python train.py --n_layer=15 --d_model=128 --n_head=4 --n_kv_head=4 --head_dim=32 --d_mlp=640 --vocab_size=512 --activation="geglu" --norm="rmsnorm" --norm_place="peri" --norm_eps=1e-05 --positions="rope" --rope_base=8090.0 --rope_fraction=1.0 --qk_norm=true --attn_scale=0.177 --bias="none" --tie_embeddings=true --parallel_block=false --extras=["capped logits"] --init="normal" --init_std_qkv=0.0397 --init_std_o=0.00724 --init_std_up=0.0397 --init_std_down=0.00324 --optimizer="soap_variant" --lr=0.011 --beta1=0.95 --beta2=0.99 --weight_decay=0.081 --lr_head=0.0138 --warmup_steps=46 --schedule="wsd" --decay_fraction=0.766 --decay_shape="linear" --final_lr_fraction=0.05 --batch_tokens=65536 --seq_len=256 --doc_mask=true --train_tokens=130600000 --steps=1993 --dataset="wikipedia_en"
Each number is 500 + 50 x the weight over its row's rms, rounded and kept within 0 to 999. Layers, rows and columns count from 0. Numbers have three digits each. The size before them is the row's rms in percent of the matrix's.

# up: layer 5 MLP up, 640x128, rms 0.209, rows 462-581, columns 64-95
# down: layer 5 MLP down (transposed), 640x128, rms 0.167, rows 462-581, columns 64-95
# gate: layer 5 MLP gate, 640x128, rms 0.212, rows 463-582, columns 64-95
up462 109:541444475438464499514489548446480516460397558507526495440597511490486530529491538470560437512534
down462 105:577565462450461571460509527507419561475540502411514502520474467562437495525586441568448569449508
gate463 107:548448425482389451515552454423491532417460436450508532471466537569546633522516520472538487508499
up463 108:490483611578525498537599491540454533533503610538502472466392467492489406442412531518532595515639
down463 104:500498421466480467516541495490547455519487430495491538528503517478566497497536560446534403508392
gate464 097:592461509507488548577495406463406518529465483516470489399418447558505464471512569513468467495456
up464 098:538576469505492567529538548616529524461588570488591621498537527521445428489421547525520462558528
down464 100:383495534475504509411437464560551387555507593508443574511498438442528518553559435439539525423552
gate465 090:448591513484520569560475547460498529461534519392449443469368450538525517511527580576542521458473
up465 088:472613567430542552578511506476494516462564484468444447403525404500481502445542541527537487468571
down465 099:458446578507479516467524448490578466573491500510428500573462505404499504476492496556459548493455
gate466 094:476470495461433478442482486483445588503535514417499505486432578537453507511481513506628473540409
up466 093:553459560606432469582539475498464454551511503653562560430568522464509564536554576548455479464466
down466 095:484456357416567493464574462528520476413509549575400481434464452596512525522429418546570393465500
gate467 101:536492484605485544547564562465426540444516496425461498456437458527528576531477483539482482507559
up467 098:548554558536531526526434505519452463411538485492466523511521499537467605484462505611509491466513
down467 092:431499484452517422512471464580443533609498539617544466521502536441506445502483497467600527524464
gate468 091:491656461470513494578519465438439464618485495503408466496567497579448506445540477521458513472536
up468 095:361492543399422407549504547553457532436483455535456434500434500524556476451565459505414535545508
down468 100:511579476504557467433524472531469518572567572493515463482496474487582525519376487449533469512531
gate469 093:534373460552459449548563461494556499506353478496456491530435506554501558482477525541455527470477
up469 097:465509575506437480553618477498544606501447520513492477414531481551502517406531558525546481541438
down469 100:489479404454659524417444583507429425502549484467504486504475478475544517505486446395458539488493
gate470 089:543553523486441439590520521469431467601542430479541532565465541516501565510477533473467496528493
up470 095:457473509444462529503594478490510526385463473434492444327490558485520495495424517553473483464593
down470 099:507475490430557515470489529532520507427522463498565394510529567423535484412404483394515387523543
gate471 109:501508494535507490457540494510505508485454513425535590473541480551481433523476578470516514440516
up471 110:534512500545518513507378560477467520548482463474576528543567498495544452452522500425469515448511
down471 099:439498559464409435580479582435607531481551420527527457489429505505446548598540496511469408543435
gate472 093:458442486534440517586514403453530458455515461559461528472541532415494525499518485544591513570449
up472 100:453579472438452514512528514599559457508565479525512509465369562537561541408434486507496507437500
down472 094:511523491522571464525439560466494552510412509423519434481532401538468516611454535482506434491454
gate473 117:468538431521481520462419442455431481519466517532638494485541502399540437539488530374483508548498
up473 116:589585488499420494562556493503578491473517553491607532520478451506498508498537483482423571459553
down473 105:518484486477463605499532462485448491549531448489429458491479468485502454548519462546478550473520
gate474 100:546560467484618561481503514504476516556535491486507413492540497539411567489440459523507483427514
up474 101:461480525500459381559467410520460511529395507445490567438434538515568505513503502451489455491528
down474 103:501589463540545490502467502511502575520519498520503462473478447516428566484534462489540479434495
gate475 092:523488500517506602484565524470511508536464453512600502485480529512565514454442512441446536506457
up475 095:471462569522488451496534551526495410532547591556510464474509482539428484649493497503394523522508
down475 096:569512470443443486528574516570471586502462399558515525513393536446563534493606481490532499591515
gate476 089:422500511501456471571491526431505529524407459457476472496471424475518562480497484476511525430461
up476 080:454520515490497424576480501522441516614455517470534464490498417505510553460500426450555464427568
down476 088:656466496458473593503518501502515503518523472474515491459532609551520383474516530508510516533489
gate477 108:499502463470415530509498454366504603429492495460536556496477421494533443520432566591523525576551
up477 109:505509560572556501456504516567476490563579558458474420542449451440377552436510493492503458449471
down477 103:512432467419491500499549412429512538460449513526489532498515494539500426589523540499541532513460
gate478 100:488604508494542539482596559571497489528520596499492493472507453490481511533482528485368503413450
up478 103:498551548512489508438479465467496452420500520518466485499414495531486511536477492550619467539522
down478 104:482487506501410478505514525406581550492433518493447468490490535546497474511574528576373570553469
gate479 099:506542495505513355474511499533496489465543517565443487443524494596657470388511474479490470498493
up479 099:412454572554504575549475421490516524435490432586607474494569553443512516500527614458451530461472
down479 098:500485492465533533494510486419366490496531600526397441504436548548435475442489525412430543512589
gate480 092:534466547453460556547495461406456598476406513495517462502439545561543440394492573437486497565482
up480 089:459534410508468402637495479490598487529524479487535469466431573449483483414416551537451590520520
down480 093:500533407569541478406479508461502387423585473561543611428555452468486553557589475533570464455403
gate481 107:524471473541543465489537444458421492485492518443442492533504502484581512504599566530546536636579
up481 106:389433569500487547602574393536600563565490449508526423466532488536464472471484437423545545503436
down481 106:544519442551503464483411509549521461487531436469530493502554463476573449538472518548448524498488
gate482 106:620470418563466455480519501467470486498534460486516449538405506410514434482458518476447452529514
up482 107:489505439512451507426487610468562438508498507550520452522439476535593368431538458579495526484490
down482 099:456473546467547564516463429436500580478477533476427615455496471453487594519468493469544518454511
gate483 110:452514463492472436452562630512562514568527526422444600505527551523494493462574504414528597529484
up483 100:553534463467476454596472409587402416454466548549505488584484479460552489562520520569439492478546
down483 101:398532535460514489473497572500514519496548539428508604409462514488501506519494471330553518545533
gate484 105:469530551506408433556422599546566424487473537535495533517480530652481537480480457433493449521593
up484 105:448432550436432436519508565599596451559461454533496532495431476466571475440551526472484454481526
down484 098:510479462561576507505573446397387537509562473529446509480550448436471493470445515534491543472375
gate485 100:525502517574469409566541447453536443410477527467470492475526528365511501557480477578413475472545
up485 099:463526445365514596489499536465488549537536441449414507487407512511508499478509448405578460467465
down485 101:527491514586553387472518556500516433377482453527557583545567449470458432492501499519451494469552
gate486 094:498584535575561480522539513539485492471592517619558567418501517448441432585528456530508469565539
up486 102:493516506519420548459604468517504497547481468442507489426502430538485530561491565571538467559512
down486 107:462539434532474576575494517539535473538495523508514520471421485419554464485440479488554556451462
gate487 092:577517517503551517433444504450506506506498534452497523593426372508550528513483479459514483566520
up487 095:445555444496425453533580535468456429591535434506558557517535513497486540503468452435483429520385
down487 100:508557516609524527423465459494513487408537565512553381377477561458398562486454490445524564504469
gate488 091:500451472539519497405523412550548473448425502494534453514455542509499597345452496497474555557387
up488 091:451472491590460539506544471562540488500486473601486527568529493534509549452425450482444505465481
down488 096:496495522435552518651463513437447565507483474496473518494497468494482540520506489447489521476436
gate489 091:598510491545569542483391476511524527474481461552495434593552440532401499464506544495460613488530
up489 084:563399488514505433522563551488448438522497438574577530447484502538567519440425512455524536542463
down489 090:524462526560497435511452553476514482510470516389480495526462490381503481569527491579433490449504
gate490 104:503491530585585482608566452476453483445591490471499546518473532539536471558413498489545555512481
up490 103:386554456523416446458440493516443588551530473545476491505519461483512484505502432508469454519489
down490 102:580463556504491515506521451500547459434524552467497513428505591490549541526506520526514571507491
gate491 106:447488469605496490487583486514502475488490530501510525536542524515497517465447533465423512481510
up491 110:496451568570476426516427426503513522556644520536487511496376499456537434433507515490547477505470
down491 112:549491491606545513465536541625519510507507417470457453487535472446452577405436520416468501492418
gate492 093:512488416494545414580467563512521485414506460559469618587508549441579506500506509511463436343484
up492 091:465456526499528446525492435563563479535479489487499601471463551409542517504425535522468545404446
down492 097:515468548509481578538524425395453466485511463488482416478501386518411532458617447517459431569462
gate493 090:487521559523518480428448470469524573514399530502554530454544463447420545458459421574470415505522
up493 092:537518456569451516494470514522490463469488531565461455430476481485505602454530548572636454390476
down493 099:484495532464627433537487478538560541545517474474512482503541517462533422563501413457353501604505
gate494 087:435515473470496542475506452522515452454479538503488469443573551454493520579457608493451532529603
up494 086:445513487541548548558536512503505398496439485479547514460474476548460541460446539493574520524480
down494 091:504520515489441471446418532485473594548463509501540583568466527525464466450490493613549430613611
gate495 094:505523524447497493454463610547494534526432489494484510547542496586513573504426512490403578455582
up495 098:514551572401436464511481540540526519538447455481502480625468524544473504462432533460487564405601
down495 101:429525550557485478498460469496498510529610471513499531461481531482516555483587588525567523541403
gate496 100:494450468599485498443489410564433409493436465496538530574419566430471483459572452521508569535483
up496 099:496458412569424523471463482502565456418462580421504473446444500545547555465378540538404476459426
down496 096:535560517406586482551465468482458572477540382521502544575571493497412489473504487447437473525484
gate497 103:462446437513485466519589518459505528501474544518549552511556492430474429483565500517434442516481
up497 109:587470486441475434544405390545416531399523505459529429495474557499525444501507562563475443533478
down497 097:427509475531532610452568553511556408590490536423510584484490421413498603525462411475541457482505
gate498 097:597568524511465468438593510458528504520410582561532483487527530406419481561448553516497455501553
up498 096:526593542491503464439563457401527521542539573472572517485460501409409512556551523536455508511481
down498 100:468456574527524564557479519510508503478512526434548482540512480538552466443510528497462459533434
gate499 097:505469439607490468544468507528556528522501496506435476519487531495539551492547528472469542560556
up499 091:551550550479465492408462500501441471491525505516563459455531558501499483524439452545501407493529
down499 096:483461423556479438530550535533575506552445481524423507535516448507500533466491548453535578452555
gate500 102:394411489489528458511536562580522493521443486583500412427479600500452577539462508417470557473479
up500 104:545482522474531472596475500550575465534525503405523524544422479429488506494577514542548471513487
down500 102:505435560492498447487453427493477462487550544552466524405548497556555452543372516494505598460530
gate501 085:478543501500481461560521513543472520503474472543537491460627501471556532383521485501545509392598
up501 090:488503461449458568496614487487417580463522536545551450472530517518477556448541488558395485470487
down501 094:525531504470577537552503490528487474472445469563485565551409504530563472468406550545526510604567
gate502 093:640498497436533471494547498515492455562472436565536571525528508414498526576465482496531586522518
up502 091:491415483441571478528527544480543474458429471444553409476551587491520455581519413566508477506562
down502 097:542517481561424506459494525448483473548475517477456512463453503560543511438494605599496409523568
gate503 099:489556452607602501473489476565528544580422464473500489526468453412583482491451601488513484586657
up503 105:460503477513562528565464433525505598536501434480477428507408473429487536448518562523491535585508
down503 103:540552571451468549572554476565448457504470460424447497531488378557437503452585462510478577441437
gate504 098:481477566526461432457482480558489462595571469544380558561519463486528467486534445479567477397598
up504 099:420459539499490494449451543536608490538522445461436472543530492525501535596525474477551502431598
down504 100:454484474469645426572585502497466500475488526482441532532556529485545535496481426542458555486377
gate505 093:483564452481472473398422584429478495501452468513542562591561531466533500464536394552439557468442
up505 097:572547468530444469453416598469490565458413503468491545577438495445468434511564438567562537406519
down505 099:523508537421490584524461430547514501564590490541555459525522493586542500477444563444497481589454
gate506 094:590456478500417506548527486517422504560552442480520477634555447525523517537460550438523556523451
up506 100:408551552510492526526491524452494447431480501489443535453519516494536482503517453590527525473468
down506 103:460472540488458526480605592468470576531492574431525457515496499610529499538568502469432414518458
gate507 094:501590507572498461473531476513510414548488515452532462428555549486497523485499477467491518489487
up507 095:630497513503574565555449470508406501497535433520494496493455490510424559531604458494458430478457
down507 094:576436489507459487469503515494523552499505506424503478498530493526501479442506495358536578516513
gate508 079:523482472423517537457541476462497614528446449575522499503508517573556425384507518559571539528581
up508 088:558513557445586562534473549498531613509504470514571490556456490586503498514573516531528517461595
down508 090:482554568558447528606576536566440497482483468504602515510545472620430469549531551533502493450409
gate509 089:475475557522423519442539542519506546393520474533495360457462527564477423552500376443517515470489
up509 092:468540591513479496395514522564504482401564450567407380458400548612468484518517406468544545467448
down509 098:507482410512508493566526478501547526604479505425477636484475483460483621408514600506462536458494
gate510 108:480489474405534560502498440447530497497493506570525501551575415493439522495511577471536554583565
up510 111:443498456492503483533500542519583535462509570549381559448543509490524577485530492474445481501525
down510 107:452499518506532536365476471527506501480467509463535552578539462449493552579536469620467495424437
gate511 091:465571451452521503518475497386425530567518482502625486565461475432478505431513477514484491583438
up511 095:526484520544496483432581509549515478471506499384411496495612448547568506539512556484562546477578
down511 095:508452434513463536477477534488551537473534397501533507558513598419513432465543451392479488597351
gate512 093:468518491495521562491423623461446582611510446447423539538396545539507517452519494440438452466535
up512 094:510588604401441494478478496574406493439469477464480498539546396499559569464579431534533486526506
down512 095:450451533560465453512508557485535475576584470495546506482445449491499496477414488511606574371526
gate513 100:493473489577541501468412587495451465464458467451562509481496509558493632552560459494503448523572
up513 101:482502509541523524587541475547510423511532511485524508438462608517587454455503434397398493473551
down513 106:522556527478541512476523485394445525490456575535475479573573515501424455522514526585480560507484
gate514 110:504444520503484532453558497525479504507485437443398533475508554469546483579559514392526519543516
up514 104:470538405487571503442402572463574511522493600521480514567470527515487595456438525577502478532483
down514 096:457488552518465507475561438547482428496507453478411467505502514442559540521559432469513498467531
gate515 106:445484419561475514420466509488521556460559517431489524461481551542492551500495470490519517434603
up515 106:469538564462569449528440500505476435505436560503481413435507534447470489519431528496436465493514
down515 108:490517469537533448516465499418463541479513505417572508444457553530530567535643518532644523504488
gate516 089:515487547514410491509602490534533503512559462478563577525489515457527492473418448505413470567549
up516 092:550581468525532459519400506490479491495449435448544549523561547505418571502478493288531538442448
down516 100:475462545482515466526520547572482497516501577445510538533507581485518549511411441478504489540467
gate517 104:526475400482488466471555556427570591349464494502542435582428488524537557514511507577432464482529
up517 095:493500574497464498429529542431561538522563510496511427560477476558526501446525532621543417457526
down517 106:414551494536464523536460477508408419557500481523475563393604473481453467514508559448588477602565
gate518 091:539521480651469462526509402534469507544533467574553438478494520458539440460489488403538493512463
up518 094:505504462558381455510493457567456456580499566525520480526442539481468432531370508543455534448456
down518 096:429491458432532486467527529442498458460435533498494521491500503533532448575518509607476475522520
gate519 106:455512452471505491531481494317622461525491504505546499560367490549500485454422611497474531555509
up519 107:500543391494505449582602419488557497471481538506428517534421545504520493517488612550568485574407
down519 104:452481658551465461417470530554488460498568475464518522401594445451522584529543416555470529452508
gate520 112:427363482452488612473506447507477518461499453571540442478505610443533518568457578492422505530475
up520 104:552585509568544404588423544501466440514494530479515593443512432483500568554484451616504460499554
down520 103:458476540432531533468573425566520460418471406619546408444520613477508400482512534475528516563458
gate521 110:524506516438490438501540491497526407526466462499521522555528539541493444506435677465502523548538
up521 098:502484504503522531449513551450320453475593491488467518483553410464409446471457441491438603509612
down521 094:515454521335442412466513572510519410393507509509449519468468524489504407426479524517516514612501
gate522 111:535439502526441496461497436558451463473493576534459599514517546543471450587457535456521542483537
up522 109:503474410485459471492339438554522508517531502524450523490522577547485518496511502424484471466504
down522 104:494527493490507514447552575510442560503402393475527469466487425500483383543594491583544496559557
gate523 097:421447469603556415465429530522553512470513534440559472410480399565543562529500545468534488515478
up523 100:414592562484484440429478454529519541480543629529588429481455456590453506450506543477468438563553
down523 089:620541523431488571509551473460472524472362543525420508512526543543452496465545441484486535464447
gate524 097:558593543468389528515513486449547473616528553498542428490483473501524480532533426446524407545411
up524 095:587535524419395451497593470438536481539525564472484589509505409524484459555552451513505467544452
down524 095:422453432570570440525500569579443472476439442465535500512490581443496492520488455521575489470565
gate525 088:542526452555551478490505567487506530562498386437563472529504466516558507518530490444510575443649
up525 093:566428548449499499506508496527523443455463490507516521539562518497453480560525473483528507456442
down525 101:523474514528616536460573554476481527522532474501596417532530515418529527613550510561482491458529
gate526 095:495481518488498459527491479481500518496494537471569475481483525498533502534465489548465507439510
up526 102:557539502485483484471482516490573491540431474607502413461496454447578465486521476505462567520384
down526 098:439404521531350543492459443480464567508447551583532527517499537487505439428533479607438515503498
gate527 104:522489659434512481479462411462490440520485468558432579474492504539590430546443514426475506505555
up527 098:558384520510480543476508499473472511455485479493476582566557494547450513638496436495572569507525
down527 101:511624486523550508438451484459583492475508470450564504451459493475539494520391547433474525453567
gate528 102:486501459463579386494550449516556529554522525499512578471448482519583518457483490524442493502502
up528 106:454492590546482510415462497500603493511533456471482426467503575541536462403529565483537521512519
down528 104:483539459488542467429509567497443574504442511487503562516582389497428573578499505509494491506507
gate529 099:581513606479511512543546476506438519514528515545548550463573403537352556470473492566552485597543
up529 099:543413518489512441477496501493483495557500557556522466424637441498422548491473463505509434536558
down529 107:500532544495513402527544427533433581580441463442525549558451514528571526512567549531485492541482
gate530 090:513516500493426518517518447431454469463474480385436440419441471509452527515618503505594539489512
up530 092:508482475429610409476567441507545521400581511500482476456504503486546402512449507502512468543514
down530 092:563440525487491577518466492408541464535529499574507379502526475551426511428519462558552498477527
gate531 092:505519600491508509461518507519503465493420427465409507559572548452548391585533423541512507479546
up531 093:519560510567552481386542492422479471551530473492593462558504479504462435481564483615499537417527
down531 094:467544521484493523424449463512541470445578581395442498532536509494524408577516522434392534559496
gate532 107:497547552447421489566604480484406430415428500519492547471479553571534500518455525457532429488534
up532 097:520462493549539536451434495514595538565559488468524479507521452403521508476554469507477589515500
down532 092:501565615540530474478532489470511424498467435489458520539531499543556450528485498416415526455619
gate533 103:492515496509509466429537476528539463475509536508553505459483483499521484456453559556530444537514
up533 109:497473529449468530612531547456509466514510441421490493558617507520482548559549481431525443603515
down533 110:486506564473565431424502512420561508524526492591515490461559499536506585541520460631515564437595
gate534 102:487460633500541410404500542423561533521454446482415548528525410422517579457537500528531436516458
up534 097:537521431429523540516479481473509505374538488455530506477504509474497469575577464472479521536487
down534 095:524460518565511398470468553432476531545381516569487536507472437586576501531343414512574405458465
gate535 100:476445519622503472487516476485506477512503539511527495527477565541532584558425544518478511451514
up535 102:412470500544516510480561572458404530612558548486568480500428518426454570614479508571451535511462
down535 103:550544472534597483505439540505501515514490551566474449455468385606445423387516465485523469518572
gate536 100:606463496462513477451457487519628527509484539562480531517544557515515471526424562510558490600569
up536 105:477492465505470545508630617515445516516506495400412438545477492358496503522492479422464475541467
down536 101:505469476458547432518549474498481510573492448517528525569538427513520483440476463584480537465482
gate537 087:440563487477557513518548566529419505555440494556544452442450564503523506462521518480426532495457
up537 090:473502405511426409528463409446534559507464491467456470575528433492495483477562513555443506522550
down537 095:478448626501471535482490453510503539575486576482506586450469539462471550594410480495548471439503
gate538 119:516483405467473491474478448490451472524469493528461513500517536520475607498519497507485514572471
up538 109:457545538424438524646436476476584473429439567472473449434560549517513491580458585511505476562487
down538 106:467457530601591496417548546467493506586552432507492492506422415521433557399504501504476504385417
gate539 104:482537485567516442522687520533491532519498549405506570487483515510508474500482535471545430552445
up539 103:483570443558476501497496464445563522523512502479493468520423511526577483525476495513541431602486
down539 109:507462571442451528384536571509454476418456445425497567536454478498502509528569504571463481506569
gate540 109:543573495518427530456444470513480479519560514553551549520629525547540472533511512402525593542500
up540 104:551449518504410542428477508465411519429642542476494527451546559513526476521549523424497500504482
down540 112:552511536438591397553580500501501502535457513578514550474449544520469453516429497481447547477517
gate541 098:420547463418523521489509535544483548453502550385425472477429426519556637513529554435527351492432
up541 097:453461514549415515584550433520544524577475559451502471513493495493529498441402559449519536579490
down541 100:557617469498558524486506569527501490513579397423515529388488515456490418474490513499555475524442
gate542 108:630495604492531506579431506594435495476540504544477503592552481445429541533511501464511528533560
up542 099:555595494419519510550495517504507436489557495515500531613546460492488496429462452524563502505558
down542 097:402436509489492533430438502464451467490458489580476536334497550528481445513562466454464468457498
gate543 091:451399464482559518459517560508438555453465412439460522456550582506481546405497498481550461483459
up543 095:596508495538470484454515499540472481557418441542515422606461436524480561519437479518501494482439
down543 092:443447528476515452534550483558463431488513549485502537435419559512510478512533481487537542461518
gate544 105:534485484517482559517479470450462498496434504496535381613551525493422454504463544566453497515558
up544 107:526481494502525525559563542471477424455575496500532431374518488450503425506539410483501443547502
down544 109:426470540511548527504568402532516538546421455508427577637464461446524546451464501495494507513536
gate545 101:491558512530450539462467609408400559554437514521471483548517421493482472499561505514578384508468
up545 105:536523529498549604477470497518456355550479538467438544489531427478562511516466401455514444453508
down545 096:512548562472471456556500459522472564406524517458551517484537564506485449485561546625477572539508
gate546 095:425538567526498406500514442521469524447530520563570446517411526502452402509457550508523612350485
up546 097:575576461580556534488512516454461484553523547454382581438458516512518510529551476493518449562545
down546 099:455545595556543406496543469548508479463569480568508454567418503490479475503491528498478589476497
gate547 102:510387476538416476582531430545397533587502486528402442438579453453453433528533530470501545549387
up547 101:560506402468524400493487441534554360550538489475431590504472494490481482565508520548442497560444
down547 098:523429493539546532506501623504414638461458473525496498519556497397452453364519463537501511457541
gate548 093:511496485436514519491459476369536574550480526482556501492530519397467522599501502566521513549505
up548 102:384469477392482536475541472457455524521545478525467491447419488402452506523527502519458489537422
down548 095:561502534609519538528513535498570488488459460515542517510529478619550467437462494434494479452550
gate549 114:563475576492462498550641488578491509478484527400536571491531511424574493547461548589515454469583
up549 101:450473528495443440482516430592445490488548500477498472461548585481619588594476457465477515485533
down549 099:474482462476590484520461561467446459516554555528439498529538544525500564512519485531388587551550
gate550 096:554524462503530531499495425419517462482385490421463615450474523510564571479531506480482491531443
up550 097:464420484427642537487465443495456506499472545486559513520452457476538445475554436474538526457542
down550 098:537568481558395516493491463524496503452432502544425568489436497463552469545462488544417510413567
gate551 100:463452429595534596495578504425460572532515432509546510492518370503573573556434381440518424512572
up551 098:500569342555503451559500527493570484526580479491491553449552515498503470564631551468570455445544
down551 100:481483581492494530537535547482490517535580544494553408507428464480537527448409400425471541484470
gate552 101:435493510532513538526489512499526484504506445505584520516576464516493506462567582563569515493415
up552 101:585478545508546492586479532508456562477423602572502545472426550436588470571521489467549462472436
down552 110:455578503460450522562523536468514537449498448515463472485528510567373502499491508447524479541526
gate553 097:517406640536559545432532493499470502492467586530454402560568511519460529522533446414422530519525
up553 093:486489488483504435477571533491479536503538438490501516454460459505497461480523508591494519518515
down553 101:483507580451522540469547420553429572476483483570436412499472440546501493500557538471473493564468
gate554 096:523536497478476462481529563452528508460364445481491605479497458494422420512498633428518568483587
up554 106:525385509509384498457495580507519574486465454514540546509469517527446449542586596509437540457543
down554 103:484515502532635499548432500501572491511579552528442471468528522504544577433479438497552437519449
gate555 112:473484470444479569472461534399482544397443524522497423526509533535548508553492504500492495510532
up555 108:558534490479544567528535519464488491566529548492533472481496496473508509444513405485475557403554
down555 106:506491468558478475561485558516527510451531485497512558550462392516442460472522626512511466473488
gate556 099:409454476529537489466468461543432520556419499507520518422478457482509549611528601517473465510485
up556 101:515474478520541390493422468538488655512400546489554469439516518537581475439506533529526435471511
down556 103:536542575477602589477526525501626526567524457523444441500512441554464496547500577469486508461506
gate557 094:470328442496466430438462495553437469482503514463524569522525551456480533530496532496429356527503
up557 099:434543477476522529512446498492522526559529570515514503567424535521527466504482428513585582486460
down557 098:517480525554398511489514532425506503532541497605548506547525496536550494502506528541545403434577
gate558 079:560445551431506530485427490496556468516575476535501558647609520477473581529465559433418541484489
up558 076:478527481563522486590520543461492504446395449540455394419471520525471444515595507488613462513531
down558 083:502522528420385525544533460525502454553556465524500534566527531521499563496460470393542594506528
gate559 099:473509487530374545474553553500532481552538478518436572585477541527595513505500512474448458487429
up559 107:428574517495501569502567538489449498562538435563530546471512611380507560541519541535440451531527
down559 098:385377542541586448523474558557430433517493522440469446433477353615586443429466517530527529477497
gate560 094:548475533477517454423503491488396487407502467606516515414421545401557473472435538520458581534428
up560 086:446487504490550525479452469505481438516509485455443445463492586519496502518495609501473547440438
down560 094:529485472495389551561513572503598540508513532405485501609545478566460549493516499473572457438615
gate561 087:449439477422503463570563543449462496541492441572517477427513543463483463525461526451517448616564
up561 086:475427469419405494587464505499447403529516493496586444562457549438505525513480489366494472539494
down561 098:436437570539556472549456464575504440478546492569480480490611466503527501491496581430644430455429
gate562 100:496484404480478499490538495410561451476534433474499493474461524514553484561424438520496514497613
up562 091:524533539522486482469386503531541556449445573474453450601558522502501466523540608495470514455508
down562 094:539452390458471408427521449555484509462577449451492448561513471547477553441484505490488456548589
gate563 097:499532424542425408499468434514457473488517452537472548551521494552543563564465459586570581517587
up563 100:459487443509486479484449486433582508555494550433487448466546443365585525590470518414543453520480
down563 101:524508514565466548455471551472459545457466492554563464533465506550425496441512460512519590477495
gate564 100:479459461421443582502481481430470500497482498417502492517503492537491537520470523460414463534558
up564 092:517424502423463578506478456496449455487469497414516527507554505518470622495496526420451482487455
down564 103:489456470493515388498562472559537496489509526567513517490425520493497501466496452512497465418584
gate565 100:572436479447455475510530494414500506503518502574436496479482521470485492605527561440381480406589
up565 092:438540442551412487481618468543524500534483483395536519491457507460512523336497508474657513536515
down565 103:447428504461472512492514410396510448551499538513422461537504513492516507507505402439441611429472
gate566 104:593453516508487444525455492479397423588436489453522538422568445497480575511539528471505514480455
up566 102:373540491601450555533537487505429481427578430587496558567547633456510457446528444394384489535517
down566 094:551461509525521411479525516453548587564403502454431445418501411580532508581538552596571548438477
gate567 093:612545527471502448496571441506450526451415522367483510479442556470464616469504432467510460501462
up567 103:530561510403481487456471402512555486372459478512484472526546532532545483443458519561443487438539
down567 093:486447537501430457594602572442484470515555595429545513487473441478407563598591456412527549561514
gate568 098:569400507548494461553491454535477543394472438565477476507562610540438536526544470527507491415540
up568 099:471578502531536516601470469398467567496616535570469620633503513538530476468489442487454526394406
down568 092:454424599478534526430563560492420461568420492580470526450464430432472454491478476450537528535488
gate569 096:481526364504511489458501560495548527466516550459532480547556518562405538579535568437560446524487
up569 099:555631464497508522513476537422537453553532506442422463467496428448431433584511522465551489500465
down569 102:498506508534526445527411413516549493472503518525577525466486487514501462459448460516495419441657
gate570 093:502453498481496571546447573509436549517435485502471477587461474455487564459490466502482465473556
up570 093:520491446460453479515465545463523599493549535491525423477468520524451475430527529495510508453468
down570 094:545494432541558533424499565491472480593528464498502539449512551489527485603623519508477426539474
gate571 100:486493369493466454568540541516534490473456607514457539450482542492505600418499484553524560490519
up571 102:489537450527425459548541553430550531567411566468510472421531517541516560442497480537454498565448
down571 102:421519522467479551444490539507515426466565447494489589575521428474508410498561530501488491567532
gate572 104:528502443500550433595413504448472475419454464503493438502535552438435491590511441485538499496514
up572 100:471503540611528545562427512551447514539595453451454575604483557563545576450461538455603552572467
down572 101:480461493443513497515465483442558485515407523577568531475585493474428483589545481507530451441531
gate573 096:503528509503523634486441435432485414518556482595511517507514609480469473461424567487586470621544
up573 100:475540475463471482539546516456486512501442505427579485432547497450483443528558517479546416452515
down573 106:470552494525517419507422440542556514454592516453408464536467485559446483489559475497507422463412
gate574 096:534546419437513513407587423394426417481443510560477469497513530471518500485508469593547522466489
up574 098:443434537569507561532393439595603576587514435503646479495516531460511471480409522406502476484530
down574 100:538481462473528535545564583487467502525514505476400554619534414460562591449509425489507513486575
gate575 100:463586467389475523493413475561462427555534509508539472608559494460556510460453438499440583550460
up575 101:491614521517517499548574499454535490515481517496476516404486464490507533563530490411532512571505
down575 104:484527570495392477529408489565471465533507513552529500511441604493465504510534470523464557457554
gate576 095:456549463430571552455578478533380419508527457502557623474501485507524453432418468571449469544505
up576 094:518391580465429401520548432508444561492438514508475570466524507448433485495511439555438509555553
down576 096:454560484567566564473406457453489496454431486474506446542476507542450506513515500473527543409416
gate577 103:432469572617464498554441523467468539547424474484526492415388455515494449520472512533434507492622
up577 091:584474447527528486481595482483506470468532469460485407613487469505480415418551524503548424518370
down577 101:475473539537530528574517489470588542497412507554531510417403508514547456512448465493414510494667
gate578 102:527428488494508474549526452535517550556544497478537483453567506540508511526454585452543439575491
up578 105:489510528436468522520528372488486445456527483490511529551483563521399509531510494502453490536620
down578 100:598438531514525447458509528572542517618491533559466459431552461521526465513387443498479475514417
gate579 097:501504584501490521442521566505566520476520508520525445546486437521532457515566554520456470449537
up579 089:514427530366461449406432502516488469538528437499410513449519542398444529445394452467500505436529
down579 102:493435519604536551474550534524589527437440577550575486533470484541547527553623450531604444502572
gate580 099:496480455300454530528527441495615528506498467496476500445431490450569496495563563489396510438471
up580 101:532555524551525455452498621498393480445493538461526506613528509494465601461397489545563505526546
down580 105:528514544398486430493476556509469596576509602489548594567554472530573565422484519402339497534572
gate581 098:546471524551464429454495504484488508472535592548469470545569503507523499540449438483485505465477
up581 099:447483544526615548520434515461449504482499448522463443458558510372453520610525528567415536390552
down581 093:515520413470504539456570429481490446439474550607504460485552551563460467441440447493508493540525
gate582 103:505536442507404449522523515519477510508521485403501539544458618465520511535519467444512509546425